Each number is 128 + 24 x the weight over its row's rms, rounded and kept within 0 to 255. Layers, rows and columns count from 0. Numbers have three digits each. The size before them is the row's rms in percent of the matrix's.

# layer 2 MLP down, 384x512, rms 0.123, rows 49-262, columns 448-511
106:131134122138145153090166144151102106151097120136111153120136097080140125147093112135168191096144114126124099160135108148165107085159153122108115070130115127100148120134116120105160137112124116
104:099140128141155121109136088127110145102137138090132120129160153084101123167117148138142121097115132107095184146110135159103108123115102120113117089164139154108153103124143137116084142148123132
099:147112086210068134115121115089163143141162149143075102118056166164078131167120166127131128131130170118115113134192131085149118120120133124147155091068083164154130125086193127120128137166145120
093:137137110128100150148108104110122161127139131123093172116138160170157162129109156146108129156144169146125166139142139143116141150140135166149100147144111105111132118142141130110111160128120113
106:106159095132089122109116154189125112168164181134113143137105155122126136137114124089103115138130163143130113128172146175167116116165106162129094123119135155149163120174098109137086158099130132
101:111108118121116094158137182141145145109154153150117132187062139112121153142087134169128122115088138127133129148185120173116111174143143138147124080120092123154158134191131103136122084140140087
096:167142096156142145165093128094100144135107115113114145087112155160112127153153103143110138105153140127106172093142138138101114121090147159115116126150114109130082105153115132189131105150130177
101:145134162114155139059153152136130121183122114154138133115103129175128116154143130114138128155164146140143103119186169131121145114147124109069158129118134153148158136137119116097131131117167148
103:136168135140156143121158171085139133130139119120134153101095124158151158167134108102176105150161107154152086131121105164103179130128112145130098106140130147104095134157133106117133137150124140
094:126135170137092110106163097122081104159128155116116174073117110104102101158153126121130105130131159084125118120157129126149107157117143132134084163143141110166119103122083086104097125123138142
100:158101104129156145104148150106152127117169135115132125149143105165132177136117116174131130181109125131091142106133078125142126128104141108118110160111136147154080127128108105122122141125146105
091:111155109145156131108165133098100093146107133110108115141125134088084143166117102131104159122150119127119111106106115131168145132099130122141159077126103149089152113114138109153155107176120134
097:148097102106105105088178108100164088139110105103114093141165104166102111109150127135133134140118118123109131141148113113142088143161129130144109137078101173109094144151139131103158146112129147
100:129138144134149099132167117139141123093094148117115166113140157105129134098097130079095131122164126163130132125128108151113103133150147136110112125133139120097130102111122138118131100126139132
103:107121130127105173145104157111129137127092131120104121172135117150134121141136110123148165133147115121148181126162083109094117089160136143124156153136114120046105120161120120151113158116107119
098:077115140155109157128145091123097154105095101131112150144127099109111122164157088095126100120102088110107123144131126063105154125120127132126132184139151112128144110081133200124135146138107128
102:112138154164123124102135149113104163109128100158174096127107090117138143094092139143120138139132134111171140090127106103131168133138107157136122059128134150127149142143131136114132153159146114
107:124140148135089162153132095160108131144122134142147152135101104101090132136194103125090144126145142117111097145142101127184136113158137107144117159119140135100139119152127102126110110087107140
102:144139130121114145141103099087161108101131041122156123120120125101118109141142148109105050171108146140133108102067110137133148152177149110117113126081108108142161127167117132120096145154135144
108:144130114168117138136145092100168135103151116120111103136137160170134072154115099128148056158180150124153126124104100155128110171158116085169157129134152127120154085156132161131137160161124137
102:123130075102111118113171105132104121117146112122113106160168147095159079114187104116154119112111167169141097143102099152144107099121114116089115097145142105115110141147161131127116118139107097
100:147087126135151133091158111111121107117100084133142090147135093124145134152123128106133139135072147109073141136134159121126134125114125165123115106128126158135088144104131196128127144132172117
103:133113152131137125137088122126076143130130147106157125131159108127119120168121141117136146136131145119118154195080162149134083121121136169150116129095126114144177116110133132104134123114102109
094:114120125192122141119106128139130097167153157120129168124135138156130110132139133139131105132086106081149140134095169133149116134123094163182125122123193141103109140164114153125119143155112102
098:162167074115123094166169093114143147119162102139187075162107083121079124077121099140105164110136184158144123109107146146105139092141113125140167115138165113090159112140176144135138132167147124
101:092111135109133100101142106116143122097128123149141121128095150138174153145143114132131138161117136157103126126174117146119126154115177175147167104115150163165089138113143134158112117142090145
100:095139124133100181105154118091080130153105093131130090145111097160117143114126139142095116111093152143122120139141119129106098129160165108134132109126111128124141158162145135106103145088159110
095:115147121158144113101127133157119124165104134133123145106164129119137106117150123161146104167144093073136087097102162127155133127139133095116119138122138129144113148131122146141144140131101137
099:158130117137155086118124130133147158131099104169097146107113162177123153116121089177089145136122155151127096156084130165123125168166138173133123104179072099148139121145146121112190089123127126
100:126147122112136129117104100153179135127120148127137128118090146138140156149125130153136103142119108082119151095124150126126132122137128171161085063104150135113150132115137096116133091158125155
097:123131111157139168158159102160190103174128140154152099143116110137120103117134131145117160106157162090095182121166103130115093156118140149134157152128105091117123127115087125178113137107131178
106:091115133105152132157144120123166115110125131125162082095135140162062162137138128167119130119146107141134111119127130131123128133169141103091100179146158098129150127167122165174062132097132112
094:087104126143152148111119138093110145108156139098107131153131167103122119123158135091119139094107117140117129128119121095146178100130108122157125107172155096119133163145119140177130140132125143
104:117149149129143121130128174099139143099123087162169144125095143084175103087158148125162161131104146137133158144147107134061129114103132115141141108152174140138119160124071135141144169092092092
099:125137151161159127110123119109131125177113132114139165150155141114096133141134113150112139141161148144108105140133156114105132152116131150148148127168102137148126072177138136113105092135142115
096:135138135146170138148155116112121109134146133116082113132116124074149150167131101157121143151143132139117150125117152082119148122083105126120161107148116109097086142136147087094108110117144127
103:135139094160133109153092110119167095114131118148132104145184154127111089132135124125129121158170130122142164103103113119115137117111134137133171114114093165137119106131123122149127175102124135
102:104111154097129165086115118116155106094187151144096164113094099120148127130116137150160148091152111135128132167101117148155175103143102145110109127168113124162117107135136162153172149117109111
093:130075114098164142110153125152116111126169168152116118144178141121147141102126172085106127111081156122149121179100139141099074107122086125146134127143161147138109132125161090103123114131126130
098:087134103148130106110122152156113132136108137118134103109108129090109120113141127127115076150145138113101125145127164144110165097169095179100112161052099134104111128158150093135116158162162134
103:168103166087143112106103157132131140104148097149105072126123129151171183136102133115109160085144106110162109094123119115141180151099127153132160138129105129111132152131122143122164115102192120
099:111091149132124094103108134093083149153080117147103122151164127153062130128155124145146142113103102086121112156147125138094165120107126114127162151126164149104137117131086126096124175149108139
106:099152143127092144142125098111115148106146093107142123131112132151147173146136129120111092119128120132075127120138122146139091141110125087113110148132091093155087114096117146102159144168140112
100:150125155157120141124048122169086095177102134123119102108184060117114123130098130176125110108115142132136125137101059149116125137141130125130161107139134151064130107130127125119125109136114120
102:161133133126117161127148132155119119151136115136173156128128111132203141155112124101141102169063135186120144089114099115080144153118078108123131065153136142160103161119134129093146164135137111
102:139126131139177137137097160106144133109134140140135116126070153115110153124160117145126106121135102156107093153132137131145121107149125130106099140138113129122135123157139178140156139147121152
095:105148098179077111154082101102121112126111109156081151142141157143136095178136103146147149085134137103117109111155139156124157157104171114109116126115094099119192126141139104155139096104126175
101:121165151074124178131143138147109131165119158111158122096160106122146149132118176145136139128195102105130118106107104117127123121181148100165147121140132134131117107125110147136100122132138106
095:117077155100098096162116169138142116141117182178125105128064091139150124152129072124144143108128103188105154146147112125112133121149113143115121137150099147115109131171089186091171135117108192
095:141135118145150119140104157115119141152129108130132174094107138115130143155129091139114140106088117156125102163134133095118114122105172152138124063111127121103098136149089101105122157128149102
098:090136120144116138185158147116112145115131133126107100149118149132123091136097120126139141124117146088124134157119162109120150119143110132108113172141092148135146119144077099135158107174138164
127:156131162142121105166151155134083128121152103156140136114137161127104098149150154130079138155127135147149113138165135090101099119155124124139141139134090067124156130126169158152134142106179155
099:122201144116110191137123105152122116158120106128084104120120134119141100132123130102114118135130103136156118138124143100103132125087085114178154115145071162091117110154132108157123153116174103
095:134166136145097123133163101135091141152126130163151173073082141139121140158111133107139153180126125136139101127153117130141121112143124190153148106142140107141162108119102152106123119140140167
100:142150103165154103131184122130117123117105106119166089085141152123179153090079105108026108113104104107149137125129152091146103147144127160152173144093080113131165114133137134115122135137148117
093:123170130132122147100112114110100146151130144135132076120148159101175150135105123147091102133181149138125111114133154171122105120115115131133146171084119123129106133161115104096100164110135124
104:117125174098104142122118138134126134147124148129165129138116119135122155110183124148134150110108080163164097158133111128125103149120126128086161140092109134129123123156134190118160102130115118
094:161146109147122113098142131156054099099149170119159158140122143092149105118110135114080147160135086142108121093174116113094097125092157156133112121143094133195088130157162093100134133125110133
103:143135105164144107141115122167129152160125134142199129084184134103183130134131134176120147101104114159118122108141075102147106111119126125119123141100114119087126130167081113149154111164138171
103:148100161105133127139116156101110090158141098096136143085101084136124106139119149115121151112136119151151096099063149126084130119128178152142149138113112156154147132138113146101124142159153127
104:124137052111147142128135139103084163119137094173132090122149136127131117144085120113096135088121108138104107130147102127150125130131122149130101090135148112145144136143133131147087120087132109
102:133081076131153138124101142112171140124089099092152111137112160137113102103144113142146124120111049137121145108158076107165112125131150134111078126144131111115123076116136142132152126139139124
100:098096119148116105151093100130098092129157076148098123157122114166115131108116122124119123123147152126111120145125146065145137142148134132195194119122112101082111136162138139145108117145101106
097:161118156103155125103087131099162136101140148133087153124171117182115153143106113126133122156103123127165182127138122104144139070164120149088086126115095078102099121188091165106143130119105136
097:115121129109050143132132132151095136092123114088156137129160170155119110112125100144154149111108132156163091115112120130132134074132107133144149129116177131096090140068162138191088146121130133
102:116140154147099100104105158129109103101130147119145105116068155163125116091122125116115178152134101130144141162127107085063094114158146098143104107140115145114109175113184177083122107146123115
106:140119120126117162134074124127151112141115130144110098134066111160100157107085136107112158120144122078140128152089142116139105086133115124152162114120107127145131122109103124112115155143162167
099:134112096141141155110082168105169091134110127114145136098151106132136131124185120121134152130110129130099082118144074090130103140144183118109095146142118106107133091110121085137099103145104129
100:104103120134105142137167161085105141136140126127130086093121138113117084114127125136085133148113123092097164143097125091129133137122129144141135108102111122125172134142143119141120160120125119
094:141139082124169137164113134156150111135085146096152110118123161135168080159120104091151178114136145143100156141102143123150109090108142108114160119138108178090143104133123114105140137132119093
099:130103140088108098118095120107104144127119105087135136162105108148094144124120061124154120113127144126148128115124123157132149104126134124103093099098181143170119117149119147135134124149137170
093:119095155125116138128143138101088127141140137131110134146103119180123105175118095111133154110177188144147114108083093105138158113089074148143135117122120137119126132101079151122188126137127136
100:148109128138123149151106112137089082108111132108076131172115091127135159123113110160136124121108166126178144107109125139127152087132123153073137089144107108138096127104126084132157055156087169
103:162117140111099129135118146122135125126146101124145148162151085155148178135150145136108131159090108121196126159109171163124147136113125133114152132161103180100091107150173114079174146125154115
104:114101131139141102100095150098098167138192130140101145148093138092132147139095094115129113074174146116121115123121121108140156130127144105110171140110157146083160116156097116140157100135120133
102:123162107115135125113161087103121101123131149112151115085135075112104114104145146054081145110148109099152136062099133130142131103128150158188096086141118119129126128115138143129125095154117107
089:139118137137104126161110136118101135125136106094132139141154143146110182096122115100127137112152111131097157088118155164144130040128134074135114139120150126142108132104104127152102140158149139
098:083119170163134100157158153179141136125102100156152104134148167106136120109115153154150119122086148134142099144132149135097111094122125137154138105105130134094111132157165113098106099115163146
097:126116117105146116125158135116095168148126109125118131088112123134160110115113116113129126177151182187184133062105118136081142115113095099148147130091123144124091152082155160087160088092129110
103:135141124112134150115135144107101143155130163089180098171093132180075111076108124163084104118113102135135118178171155097115133146155106120085109123081106134112095134157157105134112166121089136
103:098115135149131126107148168092120167136125101100171132099097162124130160209144167111116171094106139122089148112129104079146117161181100109134124116099105111149138134160089159119125183160141088
103:143136134122118139094101149134110135110137111113101146124161151124166093128127144156045124156150141109141138127107118116124145120153114158152123113080164103111128098136124121166136131131120119
100:087037139128151106177175082143133117125153116146145084103101122118129134130118089123124117150116160070138137124114175112140141168153105172121133147123112128156111166100133122113134141062110127
099:107069119080155164121128119146112139149129168144096128138126131087108162111116171136129118126119117159105151078163065122142154108102131159164130130102109141141130132116137119087096125165108161
094:143149153146181130122147092134155098106122140100109125139099140191117139135118182124078129118153111153122133147126140135113114193105104157121104102105157172146138093144125097104108128091140126
100:145145119113101145091156140134165129122097101135168079086121157115111114127121117095129127141130135092094112139129145110118147149150140095143120115129117130181166103168125114168171124127129171
089:089177124069111142133112096168127127118113172119139146130138125133104148098142132129118160124096116115121128093133118115140121131139111117098104125103151123114112117132116155098151117099114136
100:138117123124152163109163135102105106096176136091146134175150113128126134172095099131116119115128158145146149146131120124146129107132149092119119119176053126133106148107114176114146097123154091
101:135162176149133115137128121123122149094098119132135152146143125101121136136108158111109123091082140127168109120147135150116149117145109111150126101104136097160124181125169126151149153139156103
097:161111062091139141104159117129120136114171124166115091145129154114109131107083118109161113121145127124139131148147145123166149163085093135083116098142128119139130121154143135134130159105127161
099:143112137150157084148163137146099102143170104171100164084105123099179117121128157145166122119130169151122097112148149193166117110150130123117147129094141182141148148123145070098136118114150157
102:146140108163133119113102158151137158115177123125156158103103106164131150120148093173156129062115152139151142123125195169133162108147147081129168151110111134108155139184142164105162110116156138
101:134130135103159123116090093143109122122132112113067115130142123129120099130120114134142104146158133128135106147105126117137113136093160124146132096133126113134095148097153173125171141082140132
104:120125123126124115136150151115139121133112095146163141138117114135161131083124101189116146144158119113114166119138133123173148148119164089134113126105145149138127138178116127099087157100138118
094:107129101145116101135174135142067132095122091125130139116116098152127115132109091145125144152121071151090127132172109118128111119110074137097111161153106147163151128135155098104081154104155089
094:155079091086108123156106121130121117086108121102159117139120093127133131130137124112152145127123120129135120165111141158104075145143114088147131093154131118159129114169121125112127128151154113
103:122120093157167114138134119164080118113162160124113101130140164136157105139126120074129092109149125118128163129124169151155109151122130134169128113105078082131146151108129097087149106152087135
108:149121127154114173154121143139096104131086112107127131143113117123113087131139131137103177101114112118148114139136104158163139134111131128149091139103132119132123120124113168122130135154115155
103:124160174087140136102157085138100102109120112135135109114120102125113114095169117106149119114120149127101127105139111143128163161117161126142124071129128140118158124126133117134142102137076098
098:116140116165160134145116111140154106146149150153156099108145089151082141138106102109150149109185146096109098167119203121124071155097134142104107128124157092112126128154098146128112138108119155
104:112130182101137092121082138095096141124136093148112130148129078120119086096115110107161100142117136134124082124124112130114152145122083129113121092110136125133154139172162149101115110069124080
097:162122116148094122099153119128165105109159149092115129142120131150128149105073108132112098120158098143141104135148139144147114168100117146076131141100160166114096140100149136147134103128115154
093:122116179145127142139151067112137163122124173139119133127124136153109160135092142171144091116151143124142115159156110136142070126152164103151131091132145152074107123099116093137143059152131161
103:162105123088114151137060174126148094168125134094174159132116146120147117117106122160161123123174145126139148123171107107116097167141136135148134138138101103125111126121140132042129094126131130
098:137125139089154140132123107128137186099126096070165072076177143097126140116138113141100118106188112115106129151135158150111115159123115140162152156155124112136150087132157123203129074136110134
099:121192138171118131122087106099097121130142079130111103100139146095144082125082116168152143098115121148107120133133127144191156103105114143129130160155154092136165101117121119116082139113123100
098:163149112119158179145131139157093158095128154151178140138108084132099112130147142114104136122173144145077106147095134149122150166114135137161125173128111090154120138128121093147138165108167140
107:125095162123114114153098100098154107136137150120135150111139094120090137092133077111149160147103112152188176143154130098133146120098121171162095108105122138138121090128144163116151155108105105
100:148145139169127136133174103095145119144141087128112161143106116133141128168126132166115117093163133136113163117133127126154152096107110137130131108128119094115092123169170077161129132129136090
108:159114082162167184123128122153145128124121111111126133178110119119158092140113146098132114109126159110112077099158110155116145040099118130053130146111120128114089112121138055139129114126092122
098:107134110123103085126163123144117133111139146120095118077153129111177082133129165111134147155140155142145148143164096125174150148128195134094098113075131100148169121154155141104139146137125118
105:118037118162140159067131135118148093121154173138137129131141121135134113132097153078135133125127095112096171128140122097130150123114111176106169154108102104141095114111082101108124164134082125
100:096135131177155120145111040106090106138154121131127193139099171145133135154126128111131142113126096116133073138151114154147120133113133146169160110154156148151103151152114141157159134128139117
100:139149122127136103127120116121090113152144133123134139103134145160110121164123119137131126182085105142110163107126139081164128119111116130102156115101056115127145118114126118130161146156140101
099:161124122144113133142073110132164138116115136155168128103116110138139154165142107138130138127145108133125083122136170151127128110141133149147140147112126117107129094175132103120135147136114092
104:133132138114147127133096098108047160137100126141137117116109115160118109083121073107138140122121098082077127081150120128115132118080178122146126125172112113121132132097113095142138151154116113
100:114143155141086153133080155124116152106134128080116145138119111189094106150094074095140146110119144158111133095134093151103135112105127113101086152132145091098133159095135080139153092106139125
096:152126119119096074099114119119122109153096101113106143104108157093136168161167129131134119129161121128179141143100176164116119151129097154164110146088189130107123110128142122134104156153118131
101:141089134087135173114119106133121102125129124121148111087132127117144164157101137101104142160099131159111124130112116144136137130112117133139114082127179150118075070116154117163136135099113107
103:111164130109170133133124127164121138131121131092105102087126103112152137106126130144144110111082115111163177166141150104209117121058141153112152137139166112097085115132091129119125157101116112
095:110142127139121144101093180146125120146144118127131166126091143114098145076170115153144118160111150116147127119134132163133093082106132145093117152079162143143115135097081138141101114111154170
105:107138120105102119111127148127174127115119108134059142139190157106154114126129144104141157157114152113145127149116109115155141127111113160158130118104102155104084139132100131131131148068128156
099:147101148149122148129141101095146110120096112110108129108141137146138129143132138099124169125104111076099128091102138152108139101134081120105122138138132138102126116166126088123086108152132128
096:112144135089085089141149061107142127120136125126118117118134134073148147109127135179123143162121099186118108089171113098069144088128091120116153134083099140148122126191139138126134157139139144
105:141096133091095156146064146097135101161115131130092116087141155129141158116106140082163134122120118152117128113131128141130150104125167095148160186072131080138107127154184144194150131127148106
100:094117062137137100135135185126085101144120080104143112124122169090151154157142135124132107115117107115087149138128117128132125112134104119154123150137153122140130148150145136117159123132141129
096:093118108120097148125084146151131120123133119120097139128124116141094168093132149132151087113127115124109141071126143140142118147113131074101109103114153144128129129162129134135171111103113091
095:125108089116152185160141127145131142168158165161144158102125148110083115103127117078159162167159131124107101124121105125079163134129152130146146155115132091149140115111095136165116160137131147
102:105162153127162138143127136134099137146130104106142098138162129129161087114078172085117099121131114139144115150164179136142105145102147117136101135121182114115121142182134132150095124126136137
101:111136166104158154150150096102167148118096159096124117117153131157175148126120128088178133165100119132148170152152119128149127148114093125105140112134143141166165116134115134119139125109125141
107:183147121120118157122147132148086185143106150092119106114095123139130100098128129090110133097113151160153110123124113118105141094099130144149143143148099156104136089134135130124097072169174133
102:129105114121110115151102107125099159151120142131100110142130112142152135134122166115077145196128100106124134165111120150097113118152105151081169074136125160142089099077139118146110089100135156
097:131178149111108138189143127117128089107133114147102110124152124123156184123145156087121139142145135158099110112092131134150094109109171145151121169108124159118151136124139095150127121146147089
102:166152110112108144132167105130139111103101145136144175124136101125088149108157111125150107137147110147139145175152144099100139095089110124132099151177129144102129133126081118149142142112153121
102:127113134156112152157127137157129099105097135132159145171138123114143119151129131121170110096135117106151097140129114158150159145111123162171154157165095096112131142113134095152081127114112095
095:142105149158121136152160140159112110134100115108157116147121157143160162134114100077161157119107138103095099143102112121146152106123184167134130124171084087178089153140107133104146135136062122
100:158127145140103116138122128139126149128120137137121105106144103123143143128121131119152104087108102155102146082196140148141154144040101153159172086105171164120120133126139054118131132118145150
101:126103154174126144119101114175127138135102137132137109126144113104076095127099098139130151136169129121113096098117088117171167151117151148134143105130127103136163076111121130127118129140094086
104:114150152141131109135146103115155103086116115123121162128127166121145133112142142158123106110111129150116112137134100089152076138119133125128139137110137133116140119156136136140121140127138121
104:172110059149153169127121103113167100149108127121128139126153124142146104146145132142120193113141115133141173091115114170150106142144098075155116173137174163134070133144121139128128144147147134
096:085142110161115167172089120164136154132110166113107108122177165153120152147110141119142103164082143104147117119126187144123132128113155160121102123111103130176123145086103166122152119125141107
104:143122117084108115113127112138164128110140079077098101102156145107112140152111130094114117131166110133143151119127147125164112088130128098129106154128113079132165145153149130109095136122118154
105:153161121110143134147133142081133115152143140113157153127166148154141121169119118075139188144176123107104109102151125100119129138148143112112175119123110147180131136146119091123163156096120135
093:143169115129094115150090112104121102139174108087078141125149136142169114135128085112135089122145138114151101109121137163093166089107116134134153165160105120167116135130100105089135122126143136
102:159126141110136111128107077155145130113138130110114129109125103142145173150139089067127136150132139083093150135162163141123143139188091114127183129132152161147139160160119139150099142115111087
102:145135104135125150153099156139135130122144103102140155133134111125172174144056127099124126125143199141169126153150159117147131150167109131158108074114101157074172123123145135112163148126076154
099:160168111161151128119103112184173131114119119146108196138099143117105169086122134158123117126127158086125174114147142136082130139141129133137099121104103158113151126157112143118152098108114106
098:157123133112132114092074112140133094093129088132136106120124121139142170113155130138174126092149134133123145131168170136156122176128161138157163177100133122098137140149111086132112131115136071
095:120142139094151140101114121105102155137119123087145147144107145123119150071120136181109090117133102105155133133142124153138128111140128130125137118130148090135146131121117170163119122125118068
100:117077137134140080083125110100127145093128122158160161148139113102107141076156163085145158160152149138154131129140118118118119127125126078061117143119107116113136144111128079181157104143085138
098:109163140149107111155133119163136090121150104114129113148097132121110144098104078117107118167160134124124126157160167124129110149133148166088081159116079132124096096186138154111156148103137094
103:125148140116147154106124103130131141129115133160151168117116147116095138135117155165108133148122142104134098104127148126147135163168096128105142120123084136126153107142079113132145172124127162
103:108196095133147075126160121123137110135130119111125158111120137122194094110126136127146091102137138133137075111140101139120133091098150151145130116090141146137156108127113131127102176159126114
093:106157134136118187114147121148178167126134105109147141114123136135175108130143132119110108134154141131143149096113101145094170177120146123137098167129158132120160133123151139120141124106154096
095:136103125130139139151121151163137144147149130132179125141115083166116104105132150117086134167152094121091087172147116153103141132141080139121122137120136149140144144124081150065112160143158118
096:124147117169168142106087145134100121139127127112145102131137092114111130162150132115129125132110135144140131093123107166137091143126123152133142119145132126091126149169153161124149119161132128
101:146108115163108170149132163130109171097153126154104130117122158158121127139118132102081111148138134137112158126127158142096126137100135132109159142124148117147146176126109059184136117098094127
096:152162121112117101166138082175179119131141162141083131137087181099104119181118134130125153128104152155103147164100114096099151129150090114103141103150123126159134171117152159148120143105130127
097:135158127091117118107131119135121114118114138120123150157119134137130130129137100148123141109115105131140124144166114092114152148114092092157124142140126092134141142113085142175144133117112084
106:119108126120147157146099085081128103106151166106081147143123118140134171107112131105118094116136125182115133139112172126121145146103138137156146114103162153187127101101125132080102121112120071
098:142126132123125107168132125133126156110093134148086124130140170112119133089157110161192128144173132151152164133131058148150120109153162152112092087103129128156154138128108173080144115151120131
104:145149097125133106141068115137101149099139125084134138136111106121116138099110122122109119146139113167130150121129147109139104142070120139150145154142122083128136129163102129150171147134124144
096:136116089108088100144129087113147174161134103136144105135118129112137113155112146080175119131153101142100125137115112136111107098116110126140152111118111129121124148101140085122123111158129101
103:117142134116095120169153145112137152129140112112174161177132088130105187123149101114140167132134130111158111153133139102090097108127152219138106121084107130167132126121187117160100144111127111
095:106166153083133162119127107111095141120140133156104166098089144149120128106141122135139131175153146107127131131145101122139130169151134104130149116096091128198135100140088105149107141113133082
105:100143128149148101132157129136144117107078151082163127125108094122064136112150131121156120131128110161093140145103118147169114137175148098184141126155175156081124181092088147143147139099152129
101:164176092140120143158123159148098134170135109110094149101121151118122098143106132098130149105147138138157125134140128176119101118127142108119143123136118111111165121102109094117139121175103130
098:109134140128163155153136152134104142144114076108135132115091108156110110130154142132147129150176159109157142131117118119104185157121128133112142121115158107122139106182068139083150115078175114
104:161132100121121142111110081113168126152114127096085152095115085088144166157095146097162110185119131130123148168154091116154089151130154123084134117120078162112133124091132153127119134129090153
111:115147132105122113093140104120134113149138166095131148140111108124118094106158126124136137115105148196113177106164127157096108116142109137124134147142123141109127112151122144126114170126139118
096:107148119137163081143126144130137109134129118155107153088141133084095120173127135109156126095107134118106150125097113135148115138121150127146114123124143080123152146106108146085114099102157096
104:135102122118141119134161171097124180093080154109135123146148156096135117145127172127110127104132101112102167149157132167102162158137119122126089128131162135177111155153121084117060113127130069
093:102093147153128116157120143124109139123154076127130149111123093104118135123159116178126145172111115127132126119124130144200104153130103144136128071173135131111084146110154148101098164129109132
100:139128155139126136115093174140111126098105113114143156193112157172108123158169148118137157183136111108125132147128066141164163105169081129118101120125119127117113133152113105186132153159096132
101:112140143134122076136116113141128114118158083129097129144121117145146132171117087130140140145174138157176110136128134175093135154081116104124137102117099150162146134133112140109092112104187129
096:155138125142103139146150117095136147115120145141147140148100140142108141151115102153159131144097132140166124137188133137100127096122114148140093130127156112121152138134107129108086143105121131
105:122139161155130106119109135083113095118123110126133145109101153103116083092084149175104139168122155123088112105144117137115145103064118169123125114135136134169168148083133149123144140150088129
099:171121128120136162129115147118115131132132109121142128135159138139162131128144071164100149131120142113143112115150087115092111104111128113137109118149112149168156142105111152115113119096101148
100:104093141155119119134132103129127113161131140098158123110106123125148143138144088077115110128164125144125127152129117129107172075136122153164164134101131135134130117070154111136106118142131146
101:158137125107162095119131088128140127143065131127083175125112091090108150154136131125135146144118125080110133103100120164115119128146120091127145131170140138113136096129119160139179103163123108
104:109130121133135171112174119103109157128106205117090139111127122134120087121102129143100139140166113153103112156145101158125123165138127096133123134111084097083107090129145150147124159161135120
104:144113137143096140151117094133157122132183129146148148101142129109147126105127116117157123141091157141144189118107121186177152158175105110140110132152079153160137157116132115127130108134130116
101:111138171148120149162145108140104141206151136114145123171133157120108070117177095150116137121119076113130114109151087142153128142107115097098126119170115132176120118093107134133152151159152098
101:142125176130103140091155147129126126119096162137149122121174149143093138149126146125120117099163161099115127086115162113143092129081175107146119084171130102149144120150111141140118192119124114
107:120156133134115125146125143144140131082132155158135080147106151118125141096095168109132110115137164107128167137175137100115136115119143140126100118152124143146122185147161127131125099113075117
101:112136125141132123135134126128124168137158119116157103127105089095111145164143153145108089123140126124141094116125129113175153134133125102106130102098094116099111119093149176106115126164131152
098:125147162106164167138115140123136152085121088143145162152117100097143119128097145129146118151114156119114125123112153144147120102137144140131101141077120098121102137147127152106138123105139148
094:073110145145084116143098098166122069098113087145130115110121126110136146153119145129133134106147138125126110123170108146122124114087111143127131105103111121141119161166129135110127160111130102
094:100136148133151157086157084130144126110151149124099160100104168162083143172139163145095096140139112116131109173152124142148150130147126147093112133136119134123102098079062088136168152108115130
093:166163160142078128119080163138127091068115153125103155158175119122130117086143124136105157117110125141142123161107137124150142112148146108121151116096127124104112108079152155117122099152104126
109:125113065151170100120161121115112175177146128133104157089141149164102110128121125126169133160107135135131118112119136126131127126113099115128120118130115148122130127107121126102142131120147156
102:173101105159112150115108167129122103123110176198100176050128150123133121108098121113129127154108127133137131151118133138113165118103140153149129128088132098125169114125166109148112139097166110
101:133156143116081104100131133109154122106103125107116126163159097151101143101111156139139141098117108107140093127161185157125126143187144121158121140108121174147093115139121144098129083113103107
100:143130145138114139139108154119135112153133166151108156116138155137107155122144122156178115115107170122134100097110129104176133105149142140137155138109132183165105132063152140147127126085077105
105:141127115120122136119125138099145100099170143132175121143086149097132106077131092150109081103158149127142152104152128117117197097167167153126125060152087102094125127121115097146126081165133116
101:163141108139154145132130139129114129128115138156085102147179157127140119143148134130101125154120132116151103134147109130134116076121101141087138094114115165111134140138106103109150118104127110
093:144108133126131110117113109137110141120102171139095107118133145190133136150136145106120156102132113107129086141159126078160149099118155117142127085143144120146179129121098108133153148155151117
098:145149116132179133122092166134129223123097114095166122115154123142137112129113127139116159134148117087154124132132117144156090139142109130133113097115145115170090152147162130117125112116147127
100:135129117137091111099150126136105160110168118132143148163131149085135161151153126104115194165110149123135116150131186133136129124109129140135117106115118150129112104135121119122141148104141167
104:108157115079154109127104135158126085108119144099157111144124139146148083134107110110159113147163136125139126154145114160174107120118121152105167129177181121129131125133112146095111127114111119
102:125125125129123159185118147139147159098168117098135141091115082152111095098085141125124142075123106130130120111151161140098103148113107124106147137149148154102115098101131104111158096104167110
099:110125135112165171109143133114158153137123158104127104076140123132133160129166113123109129129118135184118144129131090146093158147115120136120136115138148173114120081093118113127138132150117114
097:084146151176115152165123082111081113118114117148155123109101174096126137150077168107118090147132089138105088094118134137150187114118114139118129124144176093180124140162120096134129097122130144
098:152146114161152097139111131176173114148070098135138153092162129112098112134112154146145129137158128152099158106116139127146120114116124141135083120151174127127103148112123118130119125171114114
098:123074158105115144130131092153163111055118119123092150156125144129114176107134081116154150087073150083106147112113117103177156125126085101151140087132108133145125148127151120135126128145128099
104:091122130154103169140117136103119113120112129108104085106107131093139120157140134148121129133115129079142118128131151084150085154144118129142100086146124147129126160151110125141109159105123122
099:092143095134160130158102127175105135097136110137119102200112106106136116109097145142142147111136139149084116102128117102125100120161154155114131116144136092142144144135116118142147094140099142
095:081122144138174135136091113114112078121128174111130147112137087174099126102131109122106169168143118131070151136153112128126132085180154134116147104116093133141189114113130150138114159116103114
093:141148119152137105103154139127124092130163147142102117146114151142101088098122159113134144175127085155126143099168075122107124144116119149155127081110090145136136117143153113099117156088137162
104:073132162147123155151123166099138099140164139137100100165159126075136163110101119111136133141150143128113134134136158155152129134111124140114143118116167121157144123173119132113131093149107119
105:144130097078089103117173122135100095113122076123129116098141140137163099107168086120140150139102096155104133105113130104150096140150110096152188112112101094139121148143133169114131106091130157
093:078109149144155115113147137097128134150128171135117084132136113153113116127157107125087105128148132161121175096124149125113110124148125152124113152139170114125119150148126150098140176142117143
099:126119164093124143139117164097134138132142123156143137118140131118135148141121128151134161114134123179147102126133109146125148112125141120131104135134128117176169137157129113114143119152159136
096:132141147170098127123135121136142132110105103130182133121161146172129115159101155127101145105149165140145116131121133127165115062132057122147188112125191110091112154138143098076164109141125122